config.toml
n_layer = 11
d_model = 384
n_head = 12
n_kv_head = 4
head_dim = 32
d_mlp = 768
vocab_size = 32000
activation = "swiglu"
norm = "rmsnorm"
norm_place = "pre"
norm_eps = 1e-05
positions = "rope"
rope_base = 7160.0
rope_fraction = 1.0
qk_norm = true
attn_scale = 0.177
bias = "none"
tie_embeddings = false
parallel_block = false
extras = ["capped logits"]
init = "orth"
init_std_qkv = 0.028
init_std_o = 0.0
init_std_up = 0.028
init_std_down = 0.0
optimizer = "soap_variant"
lr = 0.00439
beta1 = 0.95
beta2 = 0.98
weight_decay = 0.034
lr_head = 0.00506
warmup_steps = 67
schedule = "wsd"
decay_fraction = 0.94
decay_shape = "pow"
final_lr_fraction = 0.0
batch_tokens = 65536
seq_len = 2048
doc_mask = true
train_tokens = 425700000
steps = 6496
dataset = "wikipedia_en"
Each number is 500 + 25 x the weight over its row's rms, rounded and kept within 0 to 999. Layers, rows and columns count from 0. Numbers have three digits each. The size before them is the row's rms in percent of the matrix's.

# down: layer 6 MLP down (transposed), 768x384, rms 0.155, rows 82-137, columns 128-159
# gate: layer 6 MLP gate, 768x384, rms 0.156, rows 83-138, columns 128-159
# up: layer 6 MLP up, 768x384, rms 0.165, rows 83-138, columns 128-159
down82 104:486469520473504503470489476489501513501445537516554483554516500507516510504509500483518548486506
gate83 093:519507509525511475534478484501472472526510468496521471518492471469530527450508469515496477473509
up83 097:536498484517499470487472447503494504465538472505522496445487505477492488509516493493485499517523
down83 102:552481482495495518499470506494481521463492475441479476484516516485510549502461485473488509523482
gate84 090:427526484505512472495509515496514514503553491489537528520464458504449485466523541454476473488492
up84 092:547483468472489542529494554455542491511478450473484493515524499496524523523458487486482521464486
down84 092:555486506534516484498516511471505502486487516455448502494506462535443516469498484491485535514511
gate85 107:493487540463498495488472497532535526442475519492488566491485472565465548525531494434521499515499
up85 103:521511487529517518527473433528476509545523485498489518487532515488515489468495485534499478476524
down85 108:496536495507524489489479501508507510494510515538504494504478516511494470474477533493479496542526
gate86 100:564480491519538516470486529489552457497499471530496499496463490490463469498514497537489476505524
up86 099:480495486499435489522473496492530529495541492515523477542497488511485473521512517455511533501495
down86 100:492536531524499514505523484505484513514519502551486497483517544510504518482536530478477499520523
gate87 095:467508468473437538502518462475483521507504503448515502467518504503486474486521556504483497504526
up87 093:479522468482515500438525474453534477452488554438498479521501528511489504500557508511506551508521
down87 095:493505495498480519513484502481425476474508497547556483552466515512487556503462450520499499509469
gate88 103:517495504517537460447507523485536506501504546517512506517548464493472494487505509544467498526491
up88 107:499493515518482495527499525500495484499463495497473478522503539498514474492519520514496514494506
down88 102:537477532465454443496552512481491486519483464471517465550528517486517517524541521516508476500496
gate89 089:486481536483504481508485512522510506505514517504519482523455510488542478482498480456514506490494
up89 088:502508483490489527518519479498493474491478533511523477514485469482496511518472505515491434544520
down89 099:539514499552542460546517510513476538519506515445488487499485517457446494477491504537512514497515
gate90 111:495477508508505486504509509492546478507444520503497492512511470551522454496509512502494534536497
up90 105:519500499490460542495462463533463468523492505538465440488532531539465472496525491476505484508494
down90 094:502503512533466486500492522497438495559490512511531473492498534477494486491496495477482495504491
gate91 093:512507498472488466525503482496474515515512549456498510481479506513499511472533534524473504511496
up91 099:469482494527539490475506491510474493556456535480516465474475523457481490520491491511469492541538
down91 099:507523518514519503478533521481429482467525522464440516505487482523503479512479494536509479503565
gate92 095:515514507514441476482514502548464518510473500496487488480448518561508503491507500492511512483491
up92 100:492509498495462490519490488509527495492520536535478529440489505491487443476461521511519490526522
down92 102:487538524490494484530504490521522477498486465468447519471475576543478487528521489546501499505514
gate93 091:544509518474553496470522506506501551496477438521537474482464469514448525509484546500508502483528
up93 095:505526533530538487545499491517521494481527477478503497496513472484509506485467471492474515485508
down93 096:498517494478475519493533496501492481506499545536502504473534526502522508497505493513527498490478
gate94 103:477467511474461492483497499504483497471462535520486470489543489474510504520497528500477509516514
up94 100:521508501528490485489545502491483518486550489483500430475474479495517467483528515489510488522485
down94 094:516525526467482493525512457502512502519503487493506510500523539486495501486505471512447484504491
gate95 101:538481510505530465508490546496545501548441498527514501522479487514450481465453474459491505467512
up95 099:499461534455495483530525536468510463486479542462535456568477510460460543499479522514516504513533
down95 104:505521496495474515496523467497485452495541466500474492488463523536570554504491526522550491490496
gate96 097:532479532448461498509472486523514499447462477492499526484472474476508502447472526490513520508493
up96 100:497473511469460517515491511506511555483482524524504476497538499499500469491488518460536500524501
down96 102:502491475530532497489496545463523483536487513485526482510482519542446477493519499544524553523526
gate97 095:472498493510522482460478494501524466492510482468512512509518522479521531492547525485513487500482
up97 101:538472488493507506507515500472495499479463517491510562505531468531463540536451460531516548505542
down97 099:527503554538497479523531547487513533476493471461535499501494483495528455507496505450510461482499
gate98 101:521559510495510499475481469520517495510477506485460496549560474524488495489487488531523493542494
up98 099:512524490483455479514500524495467522544531504457533522536508498500567508514546495535517491520502
down98 104:516513545481525495516490461461450537449524517514514499512560535554448506504535457489502530498519
gate99 113:496532501432512492487482503495521526466500476458497533533465511521501516546476508476555502507484
up99 103:498486517465479480513475467523534509480474469510507525489500489505466541506488461545476519515471
down99 098:512510491499477522460474502532517447477523479499474484506509510480492499498462468465509497502495
gate100 100:485479503524483520505507488505499513500497492487459475505465503505504471491494499542487482490473
up100 093:474509471538528549489566515458531471470481474497516529505484461513503527514494539489482505504516
down100 100:513471512564466469509468509528476527467537523529442527505502501493482502522508534505529501530499
gate101 095:529487533465468551496506477490492494522529491528471479501517506496502496511488469515506512512503
up101 099:480481503495499522503481417483502497516514511487457489511510539525481511511411514511451530551505
down101 099:514469512505522520492507491469503487487546445484454529472507490507489447491511494502492524528463
gate102 100:514516544526509542507489474513519520521495478490508492482485508508521524513526525479495490468558
up102 104:483502533487498530499488464498492540523503487502526516520478541453537511472481532445527519501487
down102 103:506480498505502516528501487553500537459520480477509451508531530504519515523495508463503501533463
gate103 099:486490497494483523495483508496495514469506473511503475511468475507513474493472530507492517494487
up103 103:528483477485538505485499511490463465519476455513526478509472519502496496493496533490464484497516
down103 096:496477530470540529469483479554528458518479452531501511495489531501523484501487487489500472494521
gate104 095:536511496478499462473479478523494536475496546564512475528515504505529484547486537478526526495523
up104 098:454457477517550454460572533456497500524521485484496460512480539533518491499480453490478456482546
down104 102:514513497509497519506543506507495520490486460530499472485495472488482441506504527474543498499483
gate105 105:463522508471511541490478503514466556474527479508535463514475496491467515501493465518529480494544
up105 110:483545513473516527495483494536504478524524481495503477476519469509483527458511519478483483449545
down105 105:532475521506479477505449498464495560475534526510455493499500470508492510457504516518499509457537
gate106 097:523483532478475496467462469526482519498467529460531533524532549463514537478511508459541499495533
up106 099:469515502490494485478485514505511510514527534499526511525477463488509532468519481502449501486522
down106 101:500504518481456494521510502535496512505475512479474480508492537496454521483467495487520475461513
gate107 096:453479508455501504487454519515481478504513506544464502496502473460456475476507487498458451481459
up107 101:500511466505507519494469428522498511484500460450494520530567503521506556488509545485533519464514
down107 096:513463517521432511517466493486481494487535471418492511503538471468526519499519524483468546535479
gate108 100:528542497533518519494521533527494515480526522489473514502529503495492447512560496521520477471522
up108 093:529522491460441488532515520464508492509467487531488482531500481468507503517495458521518466480515
down108 097:503467477476497454549539491507480473498487484514510479546496543518564487506463490510511508503483
gate109 099:518526554539492466469496465505533493488554474481526468488471521534497493548496498461529530490521
up109 095:488487504521530531453466491548506484551505468492528500492552504501483478470489478479502513506510
down109 097:545495484495499535498513526490498522483523476505478496500480462473530501517523481485519522504503
gate110 108:502494489511469454497504483542518471502500476483550496514495527475515482529476473512511506462504
up110 103:497514452509506470492567501507517474493496469453501501513487509479529520497539461538433490516473
down110 107:487549488486499458506478507531496473481499502514504478517551478516475499450528524516514563479488
gate111 101:504498526498475502466532513469476566489535536504494520488535523537518462509493514494549514517458
up111 103:518522515490473492486503454542489496505510510544489478478544500533468499493465492538503465475493
down111 101:472501518517459486578503514476478525541478464543522490512530481486491487523499488499519484489488
gate112 112:544496500470494491511493500500496501527454482503483497498518519514490528480499466526545508501488
up112 106:479482511544494491451496504516516524485506503492519525508500531453500505465483495497465501507464
down112 099:519509496472526509515553504481520537500482476477494505487502496491517493463488538515527515488540
gate113 105:511500526543478470492509497505521460459473530509514503505464517487507524586498503526473526528478
up113 122:504490480509526490497502511514515496516511481526498497477488510506498537513492520480498516512557
down113 098:514514502508476535569521502493502510511494498543510489485485536525515480539496438483541456489503
gate114 095:481557503485521476458502488488495493496495486504470489500500492536475465474523558456501493536504
up114 100:455493540485517486497521480482515528498497508480448490535472486454469487507498516493517503551511
down114 094:536507504502472493475501529501473491451494489489510500491501466510491527510548529467447542533442
gate115 105:493503521477537440578535477519524504546523484529546500462526470498510539522473476479511504511527
up115 096:477494457505494537494503566510490506507534537469527472443539494512518494495453513503542529529472
down115 098:486469459504478539526536492500495520513482520497509490488484506525509511466541491475475494520511
gate116 093:504512484500450522498489501475496527485497511518471530539487478515484498509507501438454493483488
up116 094:483495478515503507515521511441493522483519507490551488502514489498466503525493517524544513477514
down116 096:537502485478513525519482473445514503455497486501528489549534495445508491503489486430515511479508
gate117 098:518541458471510479536513510478519507472508469508483448521500509492484487507517514534551483532575
up117 094:527561501484484501488487487510478538523497487525516518500555536487478474509477486516462506485511
down117 099:492522515469503516524464502484514480468488503511476477526515475519512509496467479539496494493522
gate118 101:520449512456467474462456472472484483474488491505510500462525489481516542500495513511484540488453
up118 106:519465486453477471490509514521470499476508492508562454513502532525547508521513497491492509495474
down118 109:508529509485422466502511486478503514540457522492485459520465534482582499492474552509502485515480
gate119 101:523499527492513514507488453533507452475498498495535480469482520494479531520473535493471478524500
up119 096:543508514480497540479525558523514497512510463473502493520473466506533519504516485480478468516520
down119 099:480508506481507509513546511486498464523453491529489489488509502505489511524500427504491464483532
gate120 100:519492473501530479502470469488484514507514494494477503524503503504520481560503466497475475502495
up120 096:494480453531439567548490475459504497514534517486515543496468506520503530456494520482464501517474
down120 101:504456511480497503530495495497526495520569485523541472496498524520545504470451525491474479487442
gate121 099:540481477465500536527472480443496484470446513482517527495473533502487504510536507533524508487452
up121 107:506512474526507514473513477505514494469511487522498545488457448508493533506452486481476514487526
down121 101:504514506497522447476512462505511501495497511542439548523511528465519499522503511538539478509509
gate122 100:473516458480493536489522503515488492469526485483531482528477520521464494477504528496514526546513
up122 099:508484463502497494503468512508519503482463482526514524498533524500504505452527494553537515470510
down122 099:521540499432454532481450475531505486496532479481445467520543513502471533445518529515510504502496
gate123 096:500542567523504507521486492521504465512516495481516500466514473527535496550493552461522501474484
up123 095:523483477514522505436531514473441505537481493460503504443493495475514516541522469515506474520500
down123 096:470491491506561484502471529491530497494502513469504506531550530522473494493531485494486490490485
gate124 103:488487516486507485461498514498489510472460464501498520518526497493483520488476484544506495522471
up124 103:481541463502492482419464513492517483471509508555465482481536506491501541481470496514544512511491
down124 100:499499460483473461487511510435493542458501488493480534456502486503455523520451501436546506486492
gate125 097:513483504496479488509497460524513517469514503484510486532506468519507478464489498491435495491498
up125 097:492495501479545503465442482499523511497516496487474472501480503503484484491528496486464521528489
down125 096:496483481476523516495527488499499464512492488512467511492536496515519502481488520506472488480497
gate126 101:534530469522480516524481486470477472466486481489497509465482489462529503524532525552448533459531
up126 095:452511513520494494524554466535492489491511483474499494493480462494513515530501506527485505476490
down126 098:489535493505494479520494514515470493485550506501459453530487520524513485459537477512465522465524
gate127 094:501503485475518456535486516498450545527488503484559500490501539503466490541570490472532469513490
up127 100:513477481503476551496494508469515526533543469485502518443509519497498487443500505570486486473518
down127 102:517484494506502536452473481526506521492481511511531498511489503531472492502521550492498519465451
gate128 097:545471494513492515446485489530443510521476553500507458486508476517557454512519523543512475521493
up128 098:476479519551506465505482534469506552507487481522489512442521477529501502472472502494515487512505
down128 100:441475509476544507483521516511510549469494538501544470508514522494471467517504481499490523488499
gate129 099:470518502491514508463501483512513510514497492480504531536524467472471469471481532494535482472494
up129 101:460461500503528487485492497528520510505511516535492473521497485482494491470508514454464535527493
down129 103:462485506465548513548507453532534498472528465528505525482466488521526455468494496484459521486524
gate130 091:543433469516502530485515513513499532496500441526513544499490443506498534532455479520501451473475
up130 097:531472454505496506486498523542477508511484509481482467443534532501534472460508504527509515518530
down130 096:518510480458492510499502508525490483486523508518481524485488485483478510509475501493518505505503
gate131 103:486497483504475481479563495526525485470556495483484523502488454476520492458474537543463477462502
up131 101:519459517495522478507483467483476488556512488530513523435436494509502493528492504497526537510521
down131 106:504504508484455477570549510476505499579461520466482492473469505525478527467498519488514557495493
gate132 109:514516485515431486485511467548503511519507509524497499504497560542499532486483522521505516493528
up132 094:483483499547528467515509515491502530495508506479520475487508480514570497535514515502538481497576
down132 097:511459543500480496536520452510459485550478539492499486483517539465489486473547526507495466450481
gate133 101:537521509497500499451493492516538497532491456487490538511562486466506516505499488538492492485540
up133 098:503501513518503462502505511457531473461515483506488492520498481472528477482516490496489522529459
down133 100:468478548496500491471525479559506493522522532508500515521494504464537451502486529482460475498482
gate134 098:511473502504496522531529483543544506461522472536538492456505469463510530496494471505508514502498
up134 099:505445501518483468479478481530490499488500499548515496502515489509534489514485445513448481495506
down134 103:494478509503516506507484500492523503519469458493476481477511474444485498436537512534540507448428
gate135 097:518535536490494472501499492494471515507502510472477519487463505516526552488526469522520546472502
up135 097:454450458454515496487523531490485501508480518517458509493490500533512500532464535476503531528510
down135 102:546479495514518498489471508491471529499494494468483551518480537503515472510473521482527471458528
gate136 098:520468536550477469489510531527481543527517483514476463514515490473520494547517452454499450484482
up136 093:461526550467484539531494509493511488507513536486488483532513473505476506480502462466464517533535
down136 101:520503519513511501523447520441503533525452535505521506514479515499505519473458511491491530482524
gate137 092:462492485490486471500508463502539487474495513514526477500497524547493554494546529482478479506489
up137 090:479475518520525504485493498488477492507484527485464481480465539470468484490451500493486461452542
down137 096:455512503551495516488517466519499475502496478478475511506544464491538493458535479483511499455520
gate138 100:534479518496506479519486520482490528511483509512528466511528485496510486481531495497532514521488
up138 102:471466510500505534456470492454499475510464483518550469473474479507485492498479502494476564511502